python train.py --num_hidden_layers=13 --num_key_value_heads=3 --hidden_act="squared_relu" --norm_eps=1e-06 --rope_theta=10000.0 --rope_fraction=1.0 --attn_scale=0.28 --init_std_o=0.0 --init_std_up=0.0475 --init_std_down=0.0 --learning_rate=0.0115 --decay_shape="linear" --final_lr_fraction=0.0 --train_tokens=136200000
Each number is 500 + 40 x the weight over its row's rms, rounded and kept within 0 to 999. Layers, rows and columns count from 0. Numbers have three digits each. The size before them is the row's rms in percent of the matrix's.

# v: layer 10 attention value, 96x96, rms 0.17, rows 33-69, columns 0-95
# o: layer 10 attention output (transposed), 96x96, rms 0.29, rows 33-69, columns 0-95
# q: layer 10 attention query, 96x96, rms 0.131, rows 64-95, columns 0-95
# k: layer 10 attention key, 96x96, rms 0.131, rows 64-95, columns 0-95
v33 066:492546490462410535498492531541561448477507522467450517452465546537559589539506581526479513513562510510461497470532563454491455467541493482483502556504539514489537398463550486449493474559447502448487489465545460522492509478447477472535516495629466440480485504550474481532459506541536551485
o33 104:495443517509557494505502527488408539492516525483521482522545514466458447493491404410541483468521515500577498550445451540489504560478532514488466488460498469505512500482455518519497481403447525601567498441454528462445457500506558544482438488448524481564459495431554475445513519442479505479
v34 067:523512483558566522497508529524531441528471525498508548574470496452553441493506547468513438557500455497502448487509529458417499398490500490501478479493469450528545524504552556473431533511449532526530489472489494404483478528473525483527471405553564423479497515510522456484474448595529553535
o34 117:478477550444436503459491498473490484437481536499499442480544492544503531531456481491431477446474592493478551507511474504570450583470505540507523523462566543458520508469486434454575504495503446425459437470504500577522470492523527532500482589445446510513518541510501595494538512444455475456
v35 065:502453498419492481485538511417552533514448397542493550460501541433477504572522527571554472498495459480453519529462473481520464504543492507451480488427492445437443516482484415477488447510523489503485517543449438486512502562561433519469465446479544485473525516462561535550471463498444448501
o35 113:448567489541556519527456525584464549503530553482458507496503508560518474566514520461467479497551619497488436488524520504473516498487492508553494525536544536549506476490498556515540560487476523441479470482542587491498526439461513516504458566450513492514478520628494485480449541542585497443
v36 070:499543426518486496535539512452494509534508546507539424481535494402528444462458423517538455456422506519493436445478430489508506575461477484512427501498512506548508491540485558420491452462545495472482518490487512511457514494485466462502460522556526480542501456529565460492522508640470464464
o36 112:475482549570521437460508444539504496475576480484499496450468488583507517496520600507401530527564495511499554545482524531491421498589523486500532523442503488419520488510563465620545452486522491525522522511518501457500474514506468504476592469483535535481446442475485492542518536465519516482
v37 069:503467456418471497486490462486532556500468459462509577456484530468497494485465586419509451510551471480561528564493459471491504518540536526529549532507551488505483512515483514550522572465456493519519574454443486472559449464419526450556467520509498488537488527457416477466625479488515475535
o37 098:561492489559534459518476505431461496508510556539523500523440479551521500526513428528500575489481503462473568476502535587492416526518501487463455475491493463452535514509490529479458484468545519517516518527622531563412501489559421525462507494478539503474522444545538517504385499432482497520
v38 069:468576570468505478483463453503575583579530534480537527501429481476489506445459517507484472495471500509539463581535517450547477519472542568432533580486496500530543512417528447473527466510439502538436552534495559462504537487503488582513450516545467541461571517503506494490498445530457500472
o38 116:455516546492561498535503514533452428474477474510486521556537518542525553550591460486529553524558476577494482460434480568465524492509542512539447480513531500492477457516507560515456563510559519484552428430466409531539477544453492448570485486467547502474499550537488469502564573510455518508
v39 063:489484476452477565517520500555496522478488521513452514519442571467515542524527500415528521435504478561554510553548600483528553470558466509492531528507499573485461521493455488542506493449518513460544399487609519498507560465493491464429513484466530469523452510544427544501578518481531506552
o39 119:468516561539568482516521503447495459504551502458538552452592490534485497458510518523434467572540551433500460418473490489462430478498511555483516512470494449520570508490541471449596503502478473510407539452416437487522427502539462558536506514514510545500521524486482505567493474532530468489
v40 073:501527464449468535468546537496487423473560488486385461486479514559479560561483536513522474496515489501528477501503547536519560396489486480555459431486466542475548601506512536434517479560463474466537516495539533527506498442492528517478496479544506541435591522476449502493436452474474508562
o40 112:492495525539500519481498488477504484538454498503634552528506501467531515482455484516545503555508524473379495518569447446386453572520516551481520541528477492494472507493487479599541502457569529533535482481560490433469503521543481496490503533459473448552426453556521497479538518545525509497
v41 073:508508536541509514518504502458513511475478501490530504505485573436583568480503429538384416515473540505523449511486558546420545486474479458505468416535451579556476523472496492545515402525501480514506530467501493517479411476502432588497554460510488507533526517468511474478544543511501507471
o41 110:559571453486511558509529497531489534497552526483496496474535454584504471522464547494563535461565424467473528517503449476501446533527500478473497518490521435529497523537464545471551529465547499495534412543486457567482582517521612479499502539502540545512471413489507496525469477537459461598
v42 065:472593596509497481530502553552479496521505548570552518452491493506541500489413508532463553481383501534476440487516460490480526496579501512457476542488472476494544488551547524506500563480502472506402510534568533500480400549510496489527549450532465437501481481463517522542506566514531480517
o42 107:529457476445541530457499482467542498525537488432481522494479551462567460488525461502525511479517576466525520549471525451521439500501507551458530447466506514489509448418418484542585506485488623452495555501492452547453563498533456527495463517445520489497444517535510423534531459460472421519
v43 068:546502549444523533539517466538526504537492427518435479516591561514521415482470581508424547545447510554478467480466541490460540534560477530515493481487487500500507543498468531472375448528514459542565473532576480474524518538536517504519483578475561485518474490511478456465461510508509428466
o43 106:447499472471479480443439507462515488508445523524525476516466466497442516525539452505570482529474456437480487570506488589519489460485497530581490493518550500466516494481526465508634483512464513495434492517397527508408463438485494491510466427479456514463472460554540540530525477413505544483
v44 073:502516499475570505482449475502544503556485523542492473519537510453444494475497565488440513479525502536443531596503513442532438551468529511537504560519523513455472563460611577503508524488456507518512502512485554513546597495560491439567457500538521457385524498560524505538529487475467500526
o44 102:504442527495434511503493517539496519473537508534492509467452524537518515496418454518489502572450463464589408435486484530422533465506515465499516462504475460501506474515402438471471484501558508501504498483497436452443483473521500550401481489441543567522491469501445559539391511514488531462
v45 066:466438517491529523494526576439506528450415434500522511513488487584527459519511519510455514545450469563472464493419579447474497487531459438497482485516457497550481507487560501539469481454495548453477487528464511504468505532562478510484504600433448498465391447438424491507479474501506478485
o45 101:518523446515528476524544498501486519456541573510441478438473500431447490462486448475524559483546540495471588498544397463517510491488513543474472495493472525505509529512431500521499484487577483600459498485531492497519582551405517520525539440533487500458566511504571511499536604484516495451
v46 071:477468435546549542478497529585486572484521465523488528481541423473558503562548451539516521577499476582449523584484441436497490482481520468506476445482486430470536466505467514452450534512534430503466538515446553568438478564463445503517464516485434496522460525484501529499488520473464489555
o46 106:476513540468510469557499485428478473481452480483539504560477577564441438405531557474492515410502493445542500497472532571543536484471459496566513524465513582541433524475518495531560470527519507474502444487521444444541515417549550480520523474513575511508480505503493521526452419505508523456
v47 066:485554435551357514469543469529451484479495455545526484460422498500603402486494469571501506511549570500485486544513482534497447534449441518532495488523488429501424523517498476511444494506518494526489486486556532558494553463489444541492516540500468525520508481462520509481456542538490579527
o47 112:484460559454511437469514601425553509453478510509543517461522480482497567550462494500454472461480496515484493433474528415568530509569469502473532411496467504433543469489514560508539538416481446461458485560495525501454529507521561480481538500487540482530485489464542557496439527483480430438
v48 066:583444428470556422515491510438550495523537501441518528516493528544444546473479499492533473518483460449535467534503450507560497436458535505439569523456435512499477498534477490547480494444475472497451506533488578448505585489461526481488484468536568445445542516426484550436469511491465487433
o48 109:490525537520410561510482563456417544468492503542488551514525474423513442541476489469503538522513487492506526539495480449585484558598494463564512522511531485443560468421556497408497565492492522516515525474506482521464525470531496460516468491451466552577438486531502489531500489448562560489
v49 061:418479453532443515501544485552513511516562502486506457411471427477499481563448493546451399469517533484408491484515510494463591480516499542502518438492482529496537548519507481564516451537566490488521464446523466529478599472474544503481504485516515400544495456505495493449558467529476515471
o49 116:472561464492523466476512509432510488479372446551450484547509578549503452452557561474576532491476533571581528493511526465479421526463483487478493487534563463486480527557506450515477527574469460531527488528514551480505462566493493475487486547505492573468558514528499493437503503459536460546
v50 072:522441436518533479531443530474535584539476466602466519574539512519444482542479493526483532486443564472479504528525483487548430482535500514472513469455549531512557481517489462518478450544566487535545501554533534525608482508531523462514538498526494562507494507461455444467431425481588478486
o50 109:459501579509462544499480469507474445495501499469553420474477474492530509446525578473558464471537462505543475469451560480487517495456491430490505505514497514425456558466542561446501564484474534478465503491537491441436496511527494553481463480442466429439480546564491530580468512478380526519
v51 071:532478402435432465470447490505475420501487510538481552485552459531569499503464420470592411458531530498497452487466507464433543499507522480487464468530501559511470553508531531487540519454536481507488526468442452411533499482526503469521530459513478427489522480519540513460468436429568501498
o51 103:439507525496521509509567541434533464526505471495489502498414517496486467526532525520482596533459483448516557558512453491557488472496462512522528471455436453482524537530428531544508479456412526493490397509557516547536441466491532512495477490467483505487498575440395543461570551528493480528
v52 065:499553501545572548533518541457547547514541457486507493469436498578545468533511531454556505505439524507449505499556499486438447492453546534516556485419527543531465515477490542469518524551534519487497572484517538465522379512481498455458469478492517472511526446539502482466489405481550583441
o52 110:505475478495455510492464497497467483486442490500481547543547570416494508447401490496426502536548466442546560508516509574466496491501525464539454486580531426490463520570519523570501588500492500478472435468499479513450532489509483556551491508558537547473502542506552580461515489528446425521
v53 075:490501536458483510530544497501551548502529423580520462564466499498469455530519529506500520472453594510467499470586489529490527509558474497530581425499590520489517555598516457446455488558421500570554517497464491513502514548556532535547436555450512511483476468502493445518537468478496506513
o53 111:475534430492540524486464521439447486503448539430468541431510499535537569496506489490453460608554497495535420512437491460503448502444538516510507560540419486506535515369410490510475509477506475460512497492530541481545489475464526460449512443517524540567515524494503518469459477461495512539
v54 063:462464508548431429504457480550480558508476519403564469516497449541468484486559451489479522447569490528477513526460450505526573524533429489488504511483544426496535495505517488487435488442593463563461527534437526525507532557527437455536526452562515580524492485480520459484486551500546497515
o54 120:520461503474557534527495541442507481499487492559447570464545526479541453454457512522504401510477478505500450516576483482558466467462535473491453541491474566479482483506496507510658524524496530473503450586579493502457482489452561546442506523462508505488474500598474523462519487514458473475
v55 067:449581524565492501493497475539574493505504515461510434515393520468571500522447518503452472559482513538507442548555475612483478471506445537516554496513525451465461457490480529455506498568524467533521510438510506510487536490531573543486501531562515460555502472500562466493520529541417424499
o55 112:601470557494503534478531560484482498490498500529512472479504446496469494492512449526524519428559496404495556402501470398510475532511548506512464463526486493587511534522496497513540492437480545428496511515546527488516464482416400476525483452495470526466452484495508486519464467551587562526
v56 069:462491545587477460583516533485591496484508481500521511487525512499546458534538497450449440457445530532477547530551519500482471515561509530479455528488528517459516572493489507486501511562489493456534407508512602469511541468463435544467486494446422530435528515531440476531523506516432459585
o56 111:495499473412483572485491472485499523569483550560469467530471477466477492483489597545537541533537582474482498482519465500544493488427451466520494466447475511496484465488466477479473477429529565524458550551470399490493401501584571501525519519486516498545569533523571474469507493452523479461
v57 073:490443516511413456532544497486464517494571547594490470474447429528485516468578506494496477516479482502467423466455531493453451497555525484431485488497508472466442527538458477455554425474442461475516440473492419474492512443420535563461536535532451526508517460482533503447509562507533476541
o57 109:536516476483591532457492468556527467530449483476492519571528530461479500458393477495437451470494524472519593526494523467529546534492424485569494512560516542491499491497473533513472538572566528534520536529497522530505490532538438480547433423491486515498493432429438567574484533488489510529
v58 070:514471450555523478472501538512496517405475466515536510480480486579475433515470524499450486480541455531487520456552500414495463499439452468489432522494477481480471499541527498573523478501532479567510514540500508521463514485561605542456576476546391545513451462443478453491435466526449539474
o58 105:516512548450445466499557438507519507598503558496500424486535502487552538475529517598498497533432517494466522555429549541513502464612495508486517474503500539512505444495468517468512489435497518524570479521491477502528461475421436465457447532476578503492520527505505541513520534470581461580
v59 060:535525467604438478414514486518526458453513498499529492535484515463525458443514475546540443496465465464536502556545552524407513443501434556503501527495513441500502471531507502489531500409506481418488472537440461555493524541498616488498526502536560452438505479454492573495522492482479460477
o59 120:453553510426519512549518481510462513539442419498504467438577506534480542526495529520550551470506487487442600505450471545508483472459573452532449521479453556502483540501480493428491511623510472536505495512554524432499485543503455522532500477527505503566501463442507460491453513464554421471
v60 070:530534499498490484492500520461466481485512451492531466465482498530424529568539527527465461459466504469474514561585489497526575419561398522484470515577486468531561484493498508418523447558529557496517476519508493512421468533431502456479519414440573540515518507489475471509555491523438559519
o60 108:498480515528511462430517460518613497504502561527501536512468476464553433444464473524478514519516495525501462509431497478560494551484576475506504481435459517428436456502488512469503534469443426480448499439487462510624541477516481532544476473499436510513461487542531562483423538461554493539
v61 071:557511522593443447471620497490547496508527368413526540477511436512524509466521481527493477495536501494509521530546447490502516501493492510447543536584493460486484467523446470494564482525482454476474517514561478560427514499484491547562499543521528540531437508466456563499482459473546471482
o61 112:518406478484527518510423535449465512502505630538491469481463593547496420466463511458419527493491540469489462513452578453468461491509477563528482524476488516516521483509541498516538522490559525503528518478492477466567470510526462473416541532485429445486528484526527482515539538542415530540
v62 066:533409460494513541498502518544491471479536486525524545473589404502512485398468448507530548536494480448489487489416517500545518528557447433470532548548475399515440535435556536471505474524509513472418460459494512535472496426477454479500496503499539519500469531449479506504540465431504466503
o62 111:521623525486483509532503526510514460481455510421536469482446518492535556575460494496475485526447509537527482491528485513487458521463592494537456417472548599498559446509436467527475596464455524487540563530535475494509483544534551455450506465499458488456523502535535468494450540518514511564
v63 070:522501531514616568474432479528526491383526516552530445566540529495483554493509466569514480496520462526533472509507538509524517447583488524503497520497500493475459442471464477435477531477529470515479439482542542466418462448555486562530537577532540524449540506508572482525535500512502564494
o63 115:510453530469418417527530494481460507578492462487400523499442543533519507498470543459488509525498508520461537441485500458510496535467488461488534562480476498545533550514513459581541414494467561519527555511469465554541532565429562467449519466482470480513488488518450559514405509435472489541
q64 096:505499532525517526469474564470398553496510477468440529510543565433484478476516490504445541476511511519489536567509494438544458435517468513469492536524429509432554523527518529552569513483422472479517447412542486482571511462489494458444415496563535524450453489513556486508440472506461461484
k64 077:477461515483542494488540506396547592494449544443448561510523466490479516482505426509462470509434491498462566515545477486572504524474420464501511489564528450519499543493534452530467515448507529545530483515545496469536511475506499506567457465523567560499456470533563466413444524431479542451
q65 091:368525482449495468534487458541598441515500469505484504452478485541486516488469552479541478562455484489544435488462458528447498547467515526526540472511586521503482447512447486484455493567565477533483511491445515518450414520468514461576536501491478479502528523453469502523585498581547476478
k65 074:538513386510463554462468483512465473481528542482568521531507538547511539520481520571467476535495496482537530478502489498451468537433597529474487629503507464530491492479501546526512441494500531417543485530495461573488442519475471485482447467534394503510466526465514525592505503555513517480
q66 111:671469519472463472518430491500496526494535567492500465464507499445503478551492469519500509463506500526433526447489515510541529400511524497458523472568542462479517503481480502525463472546486515460549506486427524482511522538556487520430493530467531533510478448565469526370463507494534491448
k66 080:577485492507550492483479565396502594454463476464504527542523483469563475515548466446508509530469513501477588512465527492554515505440461455521495513507431505504518484452520473523481516467485522497524515541490511428561450530530540491478473491519546537475419485601488576450396546472489514471
q67 097:493488474509520567524536508536468509528428506509540493532504518557552510454458542478536513466544503424504517522574504486435431528551540466462491559463435444533494544486477520502557498378508539505497572485615489515522469504499518528461599522542519489471479576472497474495537521434480539504
k67 093:446486516476494453570483492572483488515504492535513405462475473461493520497471524517499522462540506512459450459468465487458507515480510501420441528481557476489422522475506472500524519545528526472460431520436517552426550486489454500506584475440445525593606539420501543578526486478502521501
q68 109:428526480479576557546473475526496524594458506640534510473560498455480444480488545464500526475523473472608541521490577480483439530563526473489521545512524457490488514520492538504534484439498507577524526494501499482457477526538460508472589535491546517482510582465517500562547508498500517514
k68 095:446505496506488472541499507603510490534525465513483428547472533471514516477494480528433522463577484439502463457493484496504508460464523456461459479461492503546511481494530491463478476507490537471499484500456572558465569484505431535524584462455418538536539564391489473591549483515425522559
q69 100:432426504520512520519511552489492533502453538489515577536508527539547513500453575458494514448549564478508536553552480518435469506483391486529489542458473478414478534479462483458584481434491516537411446556542488538511453473476568499528560503541574440518533477495528471487491514478495508509
k69 069:491515415519437447529452483600482474520529517517527466457489554477512546454536510479464522512458504505523513413470501517467554494473454534516524467550492459463485506412480495459591513486493524551529547477500479500457484534552484499548517498539506539624409495494502440505551524544538410475
q70 113:441477462531504442478470428508540439562438481443538535421544485541451490537461544536531538476450446492539460485456531501504505500528490589458527519489507490448485450581513532458545476583480470472447456514438491525487519499526457478511476462437493468444523616531440504540521480482507539491
k70 082:513538509550499496484458573530465550505552527532526360518444482525488491463515520547443539473502474470528447477547496552501505563506470477488528496493537481460459445463476490472538544523509477533542476515479494543436598484468458529555559447475472576536489565395535468545533478533528478529
q71 099:520564484548563550450534504487509461504634594490522500581516540494456568488453562497523463487496487517547465495484537478491545530425496529464445525490492530501526470513416498481531560528457494498443522528405500529542485439463521458546461463495534432534490450509490480487565501500552505501
k71 107:513488486519515512465498440449487523480533468487508553528566456441533513504511483545591560517469510525539509490501430525467538472387522513494497531524472471475483525571519537552447523546489488525486528468469469462584423503460492540540417490512446449460478414487527545599496474427456503505
q72 102:539492460493537505448488497499415456512516556551468520462459554518542488479550469477449526537435547522557589496457444453433427492513494527469459456495489534548445512568495517523497523506521483476550542549512494548413521552523440527542531526466461490500416421506485516431516501495549445545
k72 099:535483520502511475502450514528490509496465514492461471483452530575462502427451440465503455489478520535526509448461482459547549446519431478486477442507508471468462432558421521439512467529572570429579460498477489485526520503564535523498458509538496488479379490552451461476557520433460501461
q73 106:525482546487560543558520414534526469533528476530564425511520477506404515497480538453496520490572482476481544526461495514465489505427584491500564553442581478519587550537499541495498502500449497495506511472514515474551493485584588501552486467502550535496541565494551493552456495474470538465
k73 107:472520527501473478523491463525542478525554525501517498535462472543489536491516542504525540549521479451575499457494479507474503481518605507481603539490538557510538438425501497477535474528365461580547500500452452553506495505535530445548501486482492494588442498481556425570508491546499497471
q74 107:537550514487533565513442456445539471448495542568462482509493531459459566478478530549490495539527466500500513542445469551463579545454545466464509517522512501523513501442529458591504502577497519499545541521469564562482495443472516537544582558505453493459551466490522453559581468473431523500
k74 121:522488554378472559518431468530422500535507440497455494388540492501473519521478502567522543499469528528487502488489517499498490467451473503504531524531505533547553526573503494518555518505487501512541486442475464530475587428491389537493514500561503511445578472531518487478528527406502511489
q75 105:559492529476534486466556521561460531543613510512521491531505541601492501439543480477402520490524446488504509513529528443532516409492520529512549546540538499489506473507486511509517446492459569480580491512418439426517433486459564479476473498472454531546516525532512525511437512511445482465
k75 109:562512496510456458551466495482475540595470513540527541555457481537492491497492515523499476484537486459487486559596549493442479540557477533500586517517473469461471489480544494556484509481483443440492516483473471490530496522509596476390434451420531477471415567538529459521470535463470494531
q76 096:461508479479522460456540499492526517461507486496524543500508459529533481420554477530459487511405431498522491503492479416454403532476498537450416549465479458485519490501478553481515482474497479563540512492451442513458458520493477517469542593438447480526495589453497525528520524472420401511
k76 118:527459451466430508521524553552435437517474489556491465517536531496498513454576566467529532504587508502589490527470515550415563492524496522551508463464490515466480427494447455438484483511555476530487503599474524479545546497462487484420480516566486436455508526488527473495540459536456471490
q77 123:546529440475511552528467492501474476514534471532452440471459484453499550452497536537424531554481469532491461563508552620571546494484504419523474500557461449527517522498526450537437501496480509518499529449577517512433478497536462508444477497555484498548522462603461471468527472437502511455
k77 117:507479537454525488459490457547493489483516512474480506500511516543501541559436487474579560537551474489488524506482485513486614462482524502518508504542449517518485536558523527535480513393477590439510488462540508482506508434469485461592557545509456451489535444480436411475593473531471503543
q78 105:493473507572458479531490468430467477481518500482481548543465507572482470508488552510509501490491536404466538490524480435482459487546405546498508506513496503523519487523508519473512519470465508481427466496576449477492493517500564514509445499397459524440440578397500488473477443419450503579
k78 124:587521467505476475488580468435515458520469534448480504453511505514518516503425437525510475445487488495533514465502458506462506519511439490507461411528519532468462517547581539498508493501510482531488498415498445517501459539444437481495519478538556405531431535459385504486578550551520479523
q79 090:477490568543499482423471493512476503435436493516478480433439517484507461580504470488513528481512543512473467463479524486552550480516481509486539420497458478495525499473543463421535446559516496487524466442598466504468530535511447449488450500456485547417605578471511444462524455521514507559
k79 131:469522512439509474485494516548530407457554472484514494539459524520490475493476545445516531556492569495561479503484467448543514489438485504475473499574436531495511447493484479501533495433454559454513441447485469543491451496469503501633565555591500508502516434519491494478519602540465489525
q80 084:422535409504568570458503519567447448539541432516486450504509520451539542509534534476468526488538498514522507505458478567465504477491490552568461454447447510574580528488519456496445517549524495528441477513504534476513532529461502529514530468531533506560536470464478422579498488573473562519
k80 078:441525531380517507483468477505461479468534495554445526464533461517450492508458555587533510472449513466408477528525488490499461556476458488449445538449471505482462519429512459475538499506501560507504439467489461480590546496533496563581519513550510508451506586453534540542443489479494493526
q81 102:584479518487518504471465510435492538479515494502418515452500559457480435454492558548449510487492502528464523551494522471558467450500517482474551536536539480404446445551461515504556506528527520470588508454474544481513484485543475507446466544485501531452424499522562512418504433462568421497
k81 085:526554516449548506521525494480521556461503552396530520466503503445506495533465451496446451498494494504459579470471479474491480461518419489514484501462472478530509500542486477617454564537465531530574544457507542546523477495452479460438517522448506538493412397542499502508442478493575513474
q82 088:511488514514542571484493475457465565526461518536572485498542519508516502487436449484471519467530451430503538578553513452461478482595505474445473507489434458474478599502528531585520489427457543553524522474578490470518498482470511495411535490519564498473459511532489496491521532404459525469
k82 069:450505499400488526519491476556585412504527531542515436474487504492443509456498539488466527521558510492441469493447548475492443501542540500499500506445590474477462528469469531453493473507458547491525486533440550539472534457526482586503514518411464505537551591446453535461456500491530558526
q83 094:382527513490523535449562535519472490515515508517451539537512550542571488467487489506485533469459530450527463500476440500470481483445397494535447482458442518499541508403500460459579524446492485537426489574492493503477481481489495489599592528512499504552496524496556476570457514506510500506
k83 080:496473447476436427422475396538464439603534512533496485407462548522470466557437466521573545429455502483457486526480505462501494510454512483524529517518499472518506533490501534475555511407512496441450472487492490455458520532518441452532524479534489448475486481511444511440493464432515504500
q84 106:443460443604502536474569574483527442472462496524513554549482527496502506503515473439521514437520532465558545518462508425486503557462395527490483456464487583431488543483534486511543504465458457531421499509521447525540504455458494407554484461523458462502521535487488471475536512498496523546
k84 082:473509541534478488518520481546476567458472565512562487440534496514544507468494467533493496435493500592525527464486497450532459514486461521461481565563533370516470442535477442526557434553473522465511524471474481563419494484530437489496497509552471522539475476511514516417543560482572460489
q85 110:530500492466483437430561595452505485422545544389478543590484471534515526525464438456489481495496501599446499492498487475554546491475490488487466499510509586451481524543495462505504456471515482478501474577461482511547494505479507492463476502539466443526541408521464516449482552490484431530
k85 091:587524549548520516475514474407485537390488511448473512503497495471522535471537488433509496570473471563539539426488511552528494518471544566550510493520441505545524433531458475518422482487502463518537556491495448447538484479588507531511412497538512504527441460579501491465495452509472484491
q86 099:496495474468491525563405472521456492502488473613494429436516554472431484503511555505501560516448516431491508499521483539478524484508531474497507538503454449592562469486499461471505489486448563521525555494528485467392535493449489529513579548448549502454523591494511477547486512497521529453
k86 098:546470437510476458602488477571446450547487446528495482455488528534488429521543496548434520532503555488460499509463438434540438464531535456482527505459517470488455477453510545482554451501502508463462473515430563544478516563553463525489508488452541502535521569418530553528450536503562474490
q87 105:566523582464467434461503568515501512525438460480501510498507496514487426474521447501497531470473511541429485495470532449460486471535462470441562417480470514495486459565517493500520469560526505474505493594505447513464537517429452581525459500455451500449522599443501596491485506506469495477
k87 104:471540509496509452533463495419497518530477439556370526490445521511420483525526433501466532476413524505527517552464450465508510515537542409472549469544501512503542491503559475506487524416496467532505459546585473465439494501488456507501505537445513497518515557473556504527413492448529511493
q88 115:531515445608497503523489409472489436504551483598533449451547416469509489532464473545471560494499412531485472510465508577522502514484525521503448444506565482479512492504491524505489569502509498538444436470476510519425528455467506509560508463492523535561429511521433512554538545462483511520
k88 125:576522569469528503535484490508576585488502531503463489460457492522478476546524493546527524530481478464528534505505511538452498517547506463557544437512585484508461442551550506504544562553525512640544537564482500523476512491483472505545548465447473493594535507449523518578516470533521488458
q89 089:489468480505477445518532518548482481430476512477508521503517535471441508491502482456464495493590480501516515610493562500560446520440565484521467543541480511509557530490514478444501454458420609500512514480474499473479537487529575451456503538593526567521531451535479493508468599489429510484
k89 119:502520535503490543501466537463584461429454507554471496543512466555482561468511487433497533552488463614436511496485483453519512472483493550562450565513488399463532496536507511545526547490453483487457573513493500562474504476458515459594455461590545519447532465491518506484504539517462493518
q90 091:466515528495543540551408466532491452491501571537477518450423545502517540583580570535527511543471451485514569515474476485472526509584542543449534512500527470528509523464480545517498511539467507531530525450449511536468444493475540504584556516447467545528446502491515487437588514495440491553
k90 127:502462492537508519473463462556431408503552497577541505462480472435429563443475452506459531470504455461539477464512489620425554548532482501500550531508519510522469525522544500515465548486454481501470592512528495461514550460500527551556459515574492590526486519487507481532509438501488528511
q91 085:477480478447527514574492482583497510544533520524534433523505473478501522506438471464488547542483484465570456413489537505488590486517493577528477484519497532534525446480451496483567628436517518489551487528507510541528463510491438510516563536544521445466568466519444488536542451468471543449
k91 109:428490533592516576548551486473528481503480559550460524448385480461510463539536438505468473503518515465495546571492509483588534501497471541482568473523502587462504423526494503507482529571472493551497489471508475455515528508535564570452571520470512569490534489501532469557466505484489480499
q92 098:447519441493531536518518505555585472499512507536495494451478512510524512469544427489438428448490471522496523450451558537472471479534525551521464477545464586537501494520455499514593448512506457504517550442490442493482458488498566485494449580433436518524527473466470539458529558421463546442
k92 101:484506528534483505494479431470526476526400496616491508458564552506469515521478549538508524506565480423561521476511598489429497525495528489540481580468516471499488486570483541510493512450460556504505529417569595491506499475530523475440446512509535503478569457531529515483523515465484527547
q93 110:479493455514505513554477493522487481591477545553504448530507504589523584405465518579576469492577554525508522488579494568451483452443510512492525478537547502549501542506519478500480524530508502541481503459518569507540518461572578445515493499501496512497511476587519472513441463460528555466
k93 113:459493517557467448520494499520509466484560537453536426530483494547462553540518532510538468494536432496551478470507506565465583545499517568510493571499583525552516509418451537444495407466539495580533523491505474600498499503473521480505494577512465488496515475472469509491541433552529465442
q94 097:560471500522369456466457496496517463502550521462495496508498470567489509541497516556566435516505532513417466513601476559477469432506585483453547488541499479560531492501500517505459532501515488510471499426450439475468451508495470512491535514498566569544507572474447505431526526515445505522
k94 116:533490553454472445450457452528583498487564505468557499508495480553485502466491522455552519518454499469434499497482557518614459496446545452442455481512565466532459530453504510464498511472512497488555449512453597507451494559478499523589513529524504514451458502456447551452499500441505509574
q95 094:499472446522534529480528470531508443454471456437585522538490521522503497534515547485541463548482503535444546437498540525452456484493552496481500572503457446506486442510501500405516422494434484427497531467541426556528444549490488496416440518544483412480462539526476490482428520545516480509
k95 107:494502510572574537506516550435508523538510507461515464479474488563550494499479545466479462594515514502486492470439479591479478510501545525469564481523516478559480468511588503489498501499511526522497473417510558493497440416593574432556458484537570514567494490529556453487528507548536516530
v64 074:506428573515538468460580454455547542513478456501463482521513482508482501558566504534532531525517560507430502482461496534435494405415551505461492478490520504507557443462482472499451585482548452426506494568480508508541487539517441548516532526510489486528462564453496548497422539495486466443
o64 105:406546482481403457470554449522522567535493486576487506572496503514519530551532513550533528524462467484510568501494467574423511502513547546446497437527481564510546540489508460491524577505471476469497522537532558489581506556492483511545509535477542519504502443460481486464389472461483492517
v65 088:552456473509548533499538466565506455473481567473501471534543397480557501524517426518493476521431542520450458475483493517536523581524463530494458459548492477472472546501451443503426496517511475503511531481502523491452493553516523556545552524523558476500566530559482447557521541482594427574
o65 108:496504553503538476523518489568477437461468491481520490508511465504554507453502481482516493520428533477447501495396530513469519586556430474537544419548500482454467540487451512469451475533485466554548541557521567523483482527497432458450492514444513407533573495508477507465600498472526458545
v66 106:565423445478454541488519408484546561466575513454520520474489513458512492510460504434465547501475414482485488525496516568560456576546524497518522549532547445457464455421497507538543540430511483580537502494542489478557481444494459535485565453501534499505521491530458541483556479499544515475
o66 110:491450491451436540419469438491567535469541501517520428439524493448563481465526533465510560471523476544467519501576507490553488520533458469462475558539437412488495483478439457517506516445492522515579455482516470483583462486490460464481501453465515466560561455564459509480521484537566473489
v67 092:521492481574469549494440554497489527537464493442502482536517470473619523525540490485511488500593532508492504541469550422476497431469500483509485442560541491462498488491454559443492504544517394480496502508502461509499573510478564478490619483482550504511541532449522528518465566537518465445
o67 100:488505377556552554470473514457558463489497440466433449531477533533597500567516523489471563500579492487502489501550567503489492492508474474439496438495520464478480538514476547536523483500452511461486518470533513464525472520508547449552493509473451504527482604543499624528510555497500522493
v68 084:543484431535495445438524466464493492464512471473518487529522538478518464571495481479545500454442530525549550477465394479525477508514476531489443474469471499477529472536430491518591522503540538432438498519495477524436513562515451501549578543584442395457527511557516482490486470525513548464
o68 103:536532524500550455508532531493496465496495481468462512494495497499494467576488503479532480440454522516530494441477486411492501478543538513465445492465462443501543390496478501542542452420522483440485544519525491481458493523496541578549533469552413443529488519611525482534563415499435462458
v69 090:498513434552502415499471483504561488494482486514476422542495581585454508449510502499485499471477537527548506454444462528559494429444547468514442535505514486565476448555525494465465491497545469540459545582542520522403500495516481495503409561493463473413480519523483492517503520577472506520
o69 091:487473494523499493456549487604530449423429455564470418552532526479561460487505467519458524523475492549524554454492529543463513553486519399500473499525484449503443458506519489523478477508569505550442559480542514537373498516500474525497474498475454502510498519502515478543437548483514567447